config = dict(
    d_model=64,
    norm_eps=1e-06,
    qk_norm=False,
    attn_scale=0.177,
    bias='all',
    beta1=0.95,
    beta2=0.95,
    seq_len=2048,
    doc_mask=False,
    dataset='wikipedia_en',
)
Each number is 500 + 50 x the weight over its row's rms, rounded and kept within 0 to 999. Layers, rows and columns count from 0. Numbers have three digits each. The size before them is the row's rms in percent of the matrix's.

# layer 5 attention query, 96x64, rms 0.157, rows 0-31, columns 0-63
082:456457495403426464569445457486499493426504451553457520574471519543485496524507518460587451481521611520412444484503542458504370582588483441466411521498526453491497483472534460624500500517475498
103:488517524516496448475547571459530509491531442490501500463481420563544475494515512535379518496481566478464381506629508491476521444488457516555510464394521513576527535497520477503304494494473545
111:540544348496397467538477515450579456514461510502586424507535469510503520459433541470532570522472507529592534542407472520505580411494455578560545474517491520498541486469517470598505477541544574
089:552531444595420478547501448575542467518487501550479504472517442445438428491461505550550482439555463491544582462426396566512483460509476506469492514459386418543489466504478567564492522440593587
087:482474522507536425507545514502556570394455540478479573563566538530560476574422406490469462540520574396440486515570576494517430542502527462516530499464602459486476523451550489461500498619559510
084:428471625415545583413499556576449559523445520430492509413464516481510533491552524470510564528524516620538501569496494512459513482548548522449505462572508460455449520435497400532503554487414496
083:511453382541541489494519493601524443466576476552435503508585415453555466471439529523461479455583533440453483514498438526522516447522457535585592581530511401448450532494567502460549484556515557
094:534410603496552497487514479491504551562519522394445471430447450582482442516503440502434482503549545518501526502491478449496445532559492569493510441497481497462420488452432456380537440414396426
113:521537442478453472494561577542475499414576518569537480537606487458509459491475552471610529450435577559513446496513496532454507443450494500483489516567486543516565490511501448619434594602429513
110:471502521552524472558461596477499530530470489615544430544482529516444497334506554511488502456519592522505506583477448440490474437541438575496562499600565500498468428502459521526530435447468445
113:459540500576542577485458398434612538475478412458459515576494519478477516471445499506509429512526440481572456504507476475466539598466458401448548507443479431467459454419526430524530520436594510
091:434590470466446532576366536507453518447382503514494514474506495522456562502480470548530565499585545594545507607432493396457530531577487570531439458484559494513476481513549492484506500529505565
105:492462518514493469515531489415524449585461492617520551555558549528527436466533522532516484427419516435482452452449468527593559468519492536495620592514527545540446465475594526541461525475524382
090:478492516578449483499517505478503510443462526444556595373553540514451520558472443435518553506451470477480606542435547557423528568548478597540456369495501574468475495485501523554436491501564517
087:485486489517498475551475453630452513552490525461469544486540512512468447629534570496536517452544519459422466503487571541479496507459571517527509471506439535472425634620491500561473585542424446
074:477557447543434499472505430436529438521524423497515522510555525487547435573522471533484446470400546451427415416501530621534445435451549529475545456503442446523558566492567580478424457488513472
100:547493586551524556515588498532458492482421536481494453426414433463469579568511437478437524459545438436499509521450438468398461538493420524554464433411496525463422553505438426516533534502475444
102:575463468552518459520424513319513458510575421489515429556536463524476478459482412535483492493454457429527442444489444489484545466543412518522485524496501473478482460478559522572607479518552591
088:543486403516436422454461492524458452498541481462562547581539516484447536403469521461426457495462453541527532461385472528448529451502490477493435537445478550575575499544496573471662473489496499
083:526555449530477519474520563503563442479430572517492423507451537504440616477616459521433500447464482474510547542498567453496564496509511435537465465476487622424447609524462475557414448477504489
093:455501433501424561457484551551508555526479459483560493424475502433358445433505566516493441480491563572569462555508499545487492466474532435443467429475538476518604595475480552567465519567440542
096:412569430501479495511484504489539514505531527557471438565530540492501419549510437533531500492484561469494479408423507497429520473425546427466530528529512548488430506464565413457574547601410370
116:437461507459555550546617575480463484526517443550551510501452542433502610403604552448404498510472546529453446527505531435522539464517492514545552483583534514490582545491520476478582466461459425
086:437501526465542576526431563425512464545504487461535556443559459463438486611530589484519509498493576393561561445513515500479541500549560421558535451506446460464500542541534588466455605456454530
091:552507478589508421571465453561512524519409581452513506545447502564413505476484439482492459447493405457527539578489528458480556494431501502482516451468422560443454529541389435586571469443508531
072:555430481522464515447540488531480375511453563477500517493552475445546600573525563458516469496560429574524469609598466474429516464485540482454520506458506568515585527525458473514474573544404565
101:401458492474502440615528560508443410525439494489469498490439518427450505459565520428507515491471597509435585577499482475492540453577547455504445468581427419484440512519489509519486523397433503
111:582515546550479367560505450502451564512452503575531481563374558530541517391506487451498497472458548473491471554557471491544441523481412469479491486518501492481459447481461463550593421433587476
100:509656510593497575452419507530493521552483539548578446528461488568522549442506531543494460451501468469538484548511466478517513509470577507469540493529559565429509374461556551438546387491536522
088:439579522459509485485570532472481538466527484533433506596434540544487514497478493582408387458573552497463503486468541512465485482469572417415459511442528399516447589487483437418499482524493403
068:522512458466463509576434484520502455570507526592504415513462452578491459497466628497520377510563445452436613537573478537525460479524533482489488511475516456484537460427574457557468400535486541
074:492491537524480416555566472560529555530465420526521554471524615445461538460488510448468527598591511495502416427370548428432531489533548470448484533511415527503538470528532542523559512451561452
# layer 5 attention key, 96x64, rms 0.159, rows 0-31, columns 0-63
094:463493505473513502481489516458515497517491505490539585536443598544435469467488482469555410421534598479433459417446527511560498572429445454457446451397521439549417510458537499475439516624458536
089:449483443474528473493488543450522560513557511513520514413455561641450495397502523553537499536477600522527555447471498420410479560540457400502502537498425504483484527569484534559438473448585444
103:509508492511438548471471519563491575509487539460507492544524513545557614614474536425518551546451533515511480438441541453386432381485597454546459494524534599456472476481489516479509481474453599
080:523455533503525523571439528432540435414406590438459498500442508463547564552458546499504442618542517428516523367433515549427526569438479514503459458532454529484563497497510478505421488555505500
103:455478442408535383469472517502433449507505412444537567416458526537355490514485375465420529475478537521467448534495456548472519493515489491533544475474512452428482468556561461463538485485471405
087:477539516503504549486497488472602491466515503554468385497533419428494373459459466501534487525521510448589456390525463550563508538563468559497466450476576468471478537493576445552411586488494428
088:470470582432505572447521524533468475451414560421472546446516551571527578529501462499424515479436557430483487476416470513448397570568466427535498542514497475498525601511547527489478431399480455
084:564518514482438504555584568482434497505514460491528475489543551441438547455440431488479562494549479467498485523439531516464457617520495598500509469518533442452387519437541597536400480396547451
116:518552463622513580447457512444592469507472593508460454526572517497594401555461510543562434439573506464529509413511458450500547518461446435534522465483499557487540536498489526528503520589506601
093:524505589542532509491484531510468545452443569557506482445565502473569540499500533482605583594534587449447506472476552530572486522606456522587505411436491528540487523536473511606507490425580526
108:474467515519503551411489348501550490485501469408453542484568551487459502481509514502453417499403486497498530468524550497455502564546581550485497590438583463466464386460546520448616516505490499
096:482477530474526586532500526462487557532487495560554459467396518650492487507524518481478464539537634553524491406445519599534392554544518543538437473445437507550496546562534433534504477519503498
088:538454450534545513570500479536528432452522583428619487444485495453545396523484432430546464545443421569580484456559538475579449518474463490397552458505449478501527490583505525512590505476476498
097:454564471570500519503544477459573502478499568529413579530495563426499442656503512490466555606496516502474453440458540564459448542515575462474457476511483521472548475586549500577406519482492434
092:421441467536479494506582488521530501536473497483438478542557520408480467470478585587496491439480502415505437485480491427543391436510426473472550576544427392521552483533450515586518448525486405
083:464465446520550463470433473501507480490519468538460513580560484529538553484541515529532432540510409539522432543531490422511466431428522401482570434610500450495549468554462492546624406591465509
108:377505543490495487516564539417507461459512562444459520411457520485427444483481508611361523474481572498526461498486499495487426516504455544531514444443430443505447528445527448475454592497438420
109:499472566517519500461497482475469623436522501433428575486460567512545580534481473531503556546441517609418503519478487447496550482452491469365488504562538471505564524457478480472634563437472534
092:522544605624460573485475511518455507502472393511551479531453480555535529575532524463391469491503459486457497520565534426558586512430456524566476458546458527525540529497426484441464539401442448
081:448435465461487457498487452423428486487579410452485559391516389455500502483532472494420526508518556524454466557505519521514491441498588520435559646459423501549484484506477476476498534574432548
105:463544389519569509468368573531528528479502464542483397553526425524538459450472600544500532542457547482533473427546539523474516546509511421492483494596517522468527479516484429575546431525589443
114:560468521543602561470435513581496497491509439428493400530524469419510473517431489415487501551538414446471440575552467456395516489441463454485472551488474561434438467449496461520590495503434552
105:457514487473508502407484600583465534467508499601439490507574458567524416408558454472468527452468507554519445531522540401587525458531444489556449477472480572564407554424500435511498531491537487
088:499512449359590507466546537494448497519495481453534505551508582578509510554543484556492546520486599474556570526565556497584594461509507548446502508563535538627547465501559466594495522490458495
089:483434488552419466486565459451480576546524388470465530467534518354455504532460558451435532519464485465451485478430501474521471465514556536486540605474405451462559398500445549523520443527514449
073:444404465481432544427544501430436437523498560481493475546558546432434463486512566571474514480561494520563495479524450486522466479598479632556568500583491492560547548486445601453499561531508479
096:491481509494507508555503515509502480535424425534544444527570488477525392532569418442552502569522584512511482402518507588545525498502470507434449589514476467632496537524537454535385563564555521
101:520557544567501406532484492398494477490495502529560516497566587463545450515547506482491442522448558583544502477499462560539482581424536417630534485398476424465487435423447514500484503546535441
124:602511583543582553550512441541501525553548519504477476515517460475499538535521538506458512644497504475475530603477452483541559530569615554604520491436549554506568525528488504576590489486505546
082:497531573575537578467441588479565489537541388498557470514527430557511539502467478584463446513538455490527500622542559556533601533514531468531524495421482533427512501466528484411476490592542545
075:499524484510516491496444558549452506511486620383524543587501512488416501505525510516587525555455468523533568554489422479486527504536541407457371452488548551542511587452507495470407416480544461
082:524430504465466470484439460452442455471418458530448470474517501413430460473512544489477459603534522587483435408439574482464560427527471607507465560488515531484560441469493447474579522505577413
# layer 5 attention value, 96x64, rms 0.197, rows 0-17, columns 0-63
083:503537594505495480387584503547578458521475519465551524542422483450459497500503455521608428512440568558511409493574487527524515458509555539544451550563471469448489485475496560486505548605568400
088:449558498574519519392458518485459523554499487436521496498556494541468604437444508499479476510444577449478511493462484565509475537511499457479381523445602443380583517534474436434573480442553532
074:505501582468478467503441513552524448530455501556547522595474462486475528430454466393466400520585575532468491539560512506477566532537480482462478498504445478355498442479547501484528505568357534
108:475527518547412445486507481477509532469416538436456553483564556436595429493454483456464473426382515506517493373529511475531498446525507521447507510471552514492470546456455572513580456372579492
098:448579550477483587515546462470509535462491559542467537500431535560395451514455562485488509528500587497492461551488457469368586512463518441417481420462445447506510507517438604485489535486603528
096:422455569527419521433482517492464459549484477453416517495502590483602477605457425562601499530537489436496535400527524493520425410528524454506515493496534568479516443538465434586502507484526566
102:538459612538548463485572515502515479493487566562510503462523475406484548556472504415521457539503472499433490565531455502388539418420511457451508474442477477394519493402426616531522506561474490
084:395527505465457499553476481548523431426508386522449444484472464457418441551569509536577562556484557497516465459542557512555463590557458459444493526457447529508524549466492377473590474458461511
109:562578494516480349490537528427494550526424505535472576538558509457467520541422462505514500499491431502523453385441457561400520521431529560516490494371572507527482510488541465551516496488526565
094:445444553560523457473547415481496565531524501573535550463556497445502510454496502553514562500523544524533419476506523478502469560461569567486512532588496553524542416387504442469513472528312517
124:506470468467451496459469531385505563540445477472522472513525526441603544413373470516476453516422477466487543403509441417575443500547501476560472447515510609581491540518510482515470467480558574
084:445504468457494475395446497494507492551545519464560447522476544499563451459441501518485520478573474493475447572483468468503479443499514502586579406644559496538412430583483547568410528469558546
079:491437445495435589512533554523564566558454557638518519453517460539474544512532475459489512476575572486483547460484440434516540504552527497525339554467434538511489397429493516507499462459549486
085:482437493528503574444482544420448500530440451488455510441560462506448487496550638600595537506504522481511469590496465471483505450478509463454629439465482534505468569496406516416561536515555497
082:423473527475524562512447499399455526502571498474458544564440546548458433539513506371523405537495462495585482518605453509464542468451445573484468506500510521415465473512410486414591501489468530
092:472544411581461531524567489578509488620515408538513489451443534459440564523526513456454524547519515514464438483551439465510510474582519485568419604560539517459566462494462435488561467408558515
117:492480536474482598622519528610383530477455434552472449586442492547459510484548538432493508457598580483531516557478540571462535500471525492433432537538495523487522509482491384430503509534485466
098:537507533586581576431525435461429488482498459414446483463475397522496452444483547467540381460487537584450470509398524587565523581537496514476490581519530489452469483501483408475521464551503489
# layer 5 attention output (transposed), 96x64, rms 0.178, rows 0-17, columns 0-63
083:378516429574498486534513614497472510553486564525526408496622490475480512505471580564555510451489475497535536465464465574506633465447449511556568441537490567538512519517543517429504549471469467
092:566421558473573558522515414440507478504510525382454500525501500417522628495419458472519488567387488525508483479566485512488510499475545514545553435493458552409487548442533558525514586489575528
069:551480475590475458492451396509512458535413540443480466407548401453467539540439596424529526470501456487544479549463474493452608485559445559501486535507526563452475424554481472482505459448541594
107:480600526591451587506571472543597487425472553445485451523459512477581538541592428552471481529502475472446491501535490485500520570399565487526517468398514463456492581509543539390485500518488446
107:407463441533509454541482535434573415565444521492480516515453502461450525451524555520512542426489490506514531389415557431501509502516482508457487466617404516434461512494519438531539494402417409
084:513545568541570599471564445460551545442497516523476443562528545458504413484465530495418446547505486396475472508448455492558503501469511394595497506453488539497447534491594529425507453587404501
117:417480492500541588466539601482473437533460480482503424477498408464521650441503588565424526438467560520458562478460479459498572465585566494479483481490463475460466537446474493448519532421452522
083:549467526473423523421450430492528628540521520526560503501538543548551449543530482479494551440414471466575501458546469575481474372454464548542583450520590496480515508575537495516393504523526464
092:424560444508453532455550513547448480445485528551459514470452489528583564570493534537492538499484542436361472506548510449455501536431494429510558442514492564425425571496552406488478549582475413
091:476560465489467549439405494525444507548539510562513451497539458543563358489492572483520412423532597481482543500570524554496517484492523535449512547453540448519501481572455549356448453456537477
124:561489584537535463564537444557501531404550550528434530520477548561533501547541421501518439598506427427428497549570506530528479620450513475526503563430505501551456537541555492472523483539567401
092:439511430509518404555530489527488452518465480530464560531502513567368412465435501482497418536581491476499509453389511486485502566518453416426420554524499537517546459549494493471589401513440512
069:509542583511462527507361488469546474502588420467498606421552503453553510564530547583485450436512526546487447502536502484595462555465501537587502458480499439524434547495475450486433509426499419
076:529513655528525565561501514426516514528488440465525391497386518520472527497517454514485515490503498513495610487438538456420539487595477575494409448535556468489474558455436484492506510492398545
082:487480529545544511514466482521559500478470507451457397586462464490484472456464510428462526481482474451512378492516528406520502451401444392505457450502429518419451428471501517465558377409459490
089:490526580494520585534334565543431553519596432524530504530594484498612474545427510538454455450476487527482533493556457540484485490445490434488542452484472431496466541502459468423494529463424527
110:495512485536528487474462510390567506538516467522593480480531496441533474398450551480498562489464530484608447556466455482506461432524381562497541520539519546501504432539503516644425550484499597
098:529456506435507428581463525482388499548505515443550404485477444430496547420471446399507500504466502528520541550511492515404495449466473582485516465455499505530551431474411610501554578476480584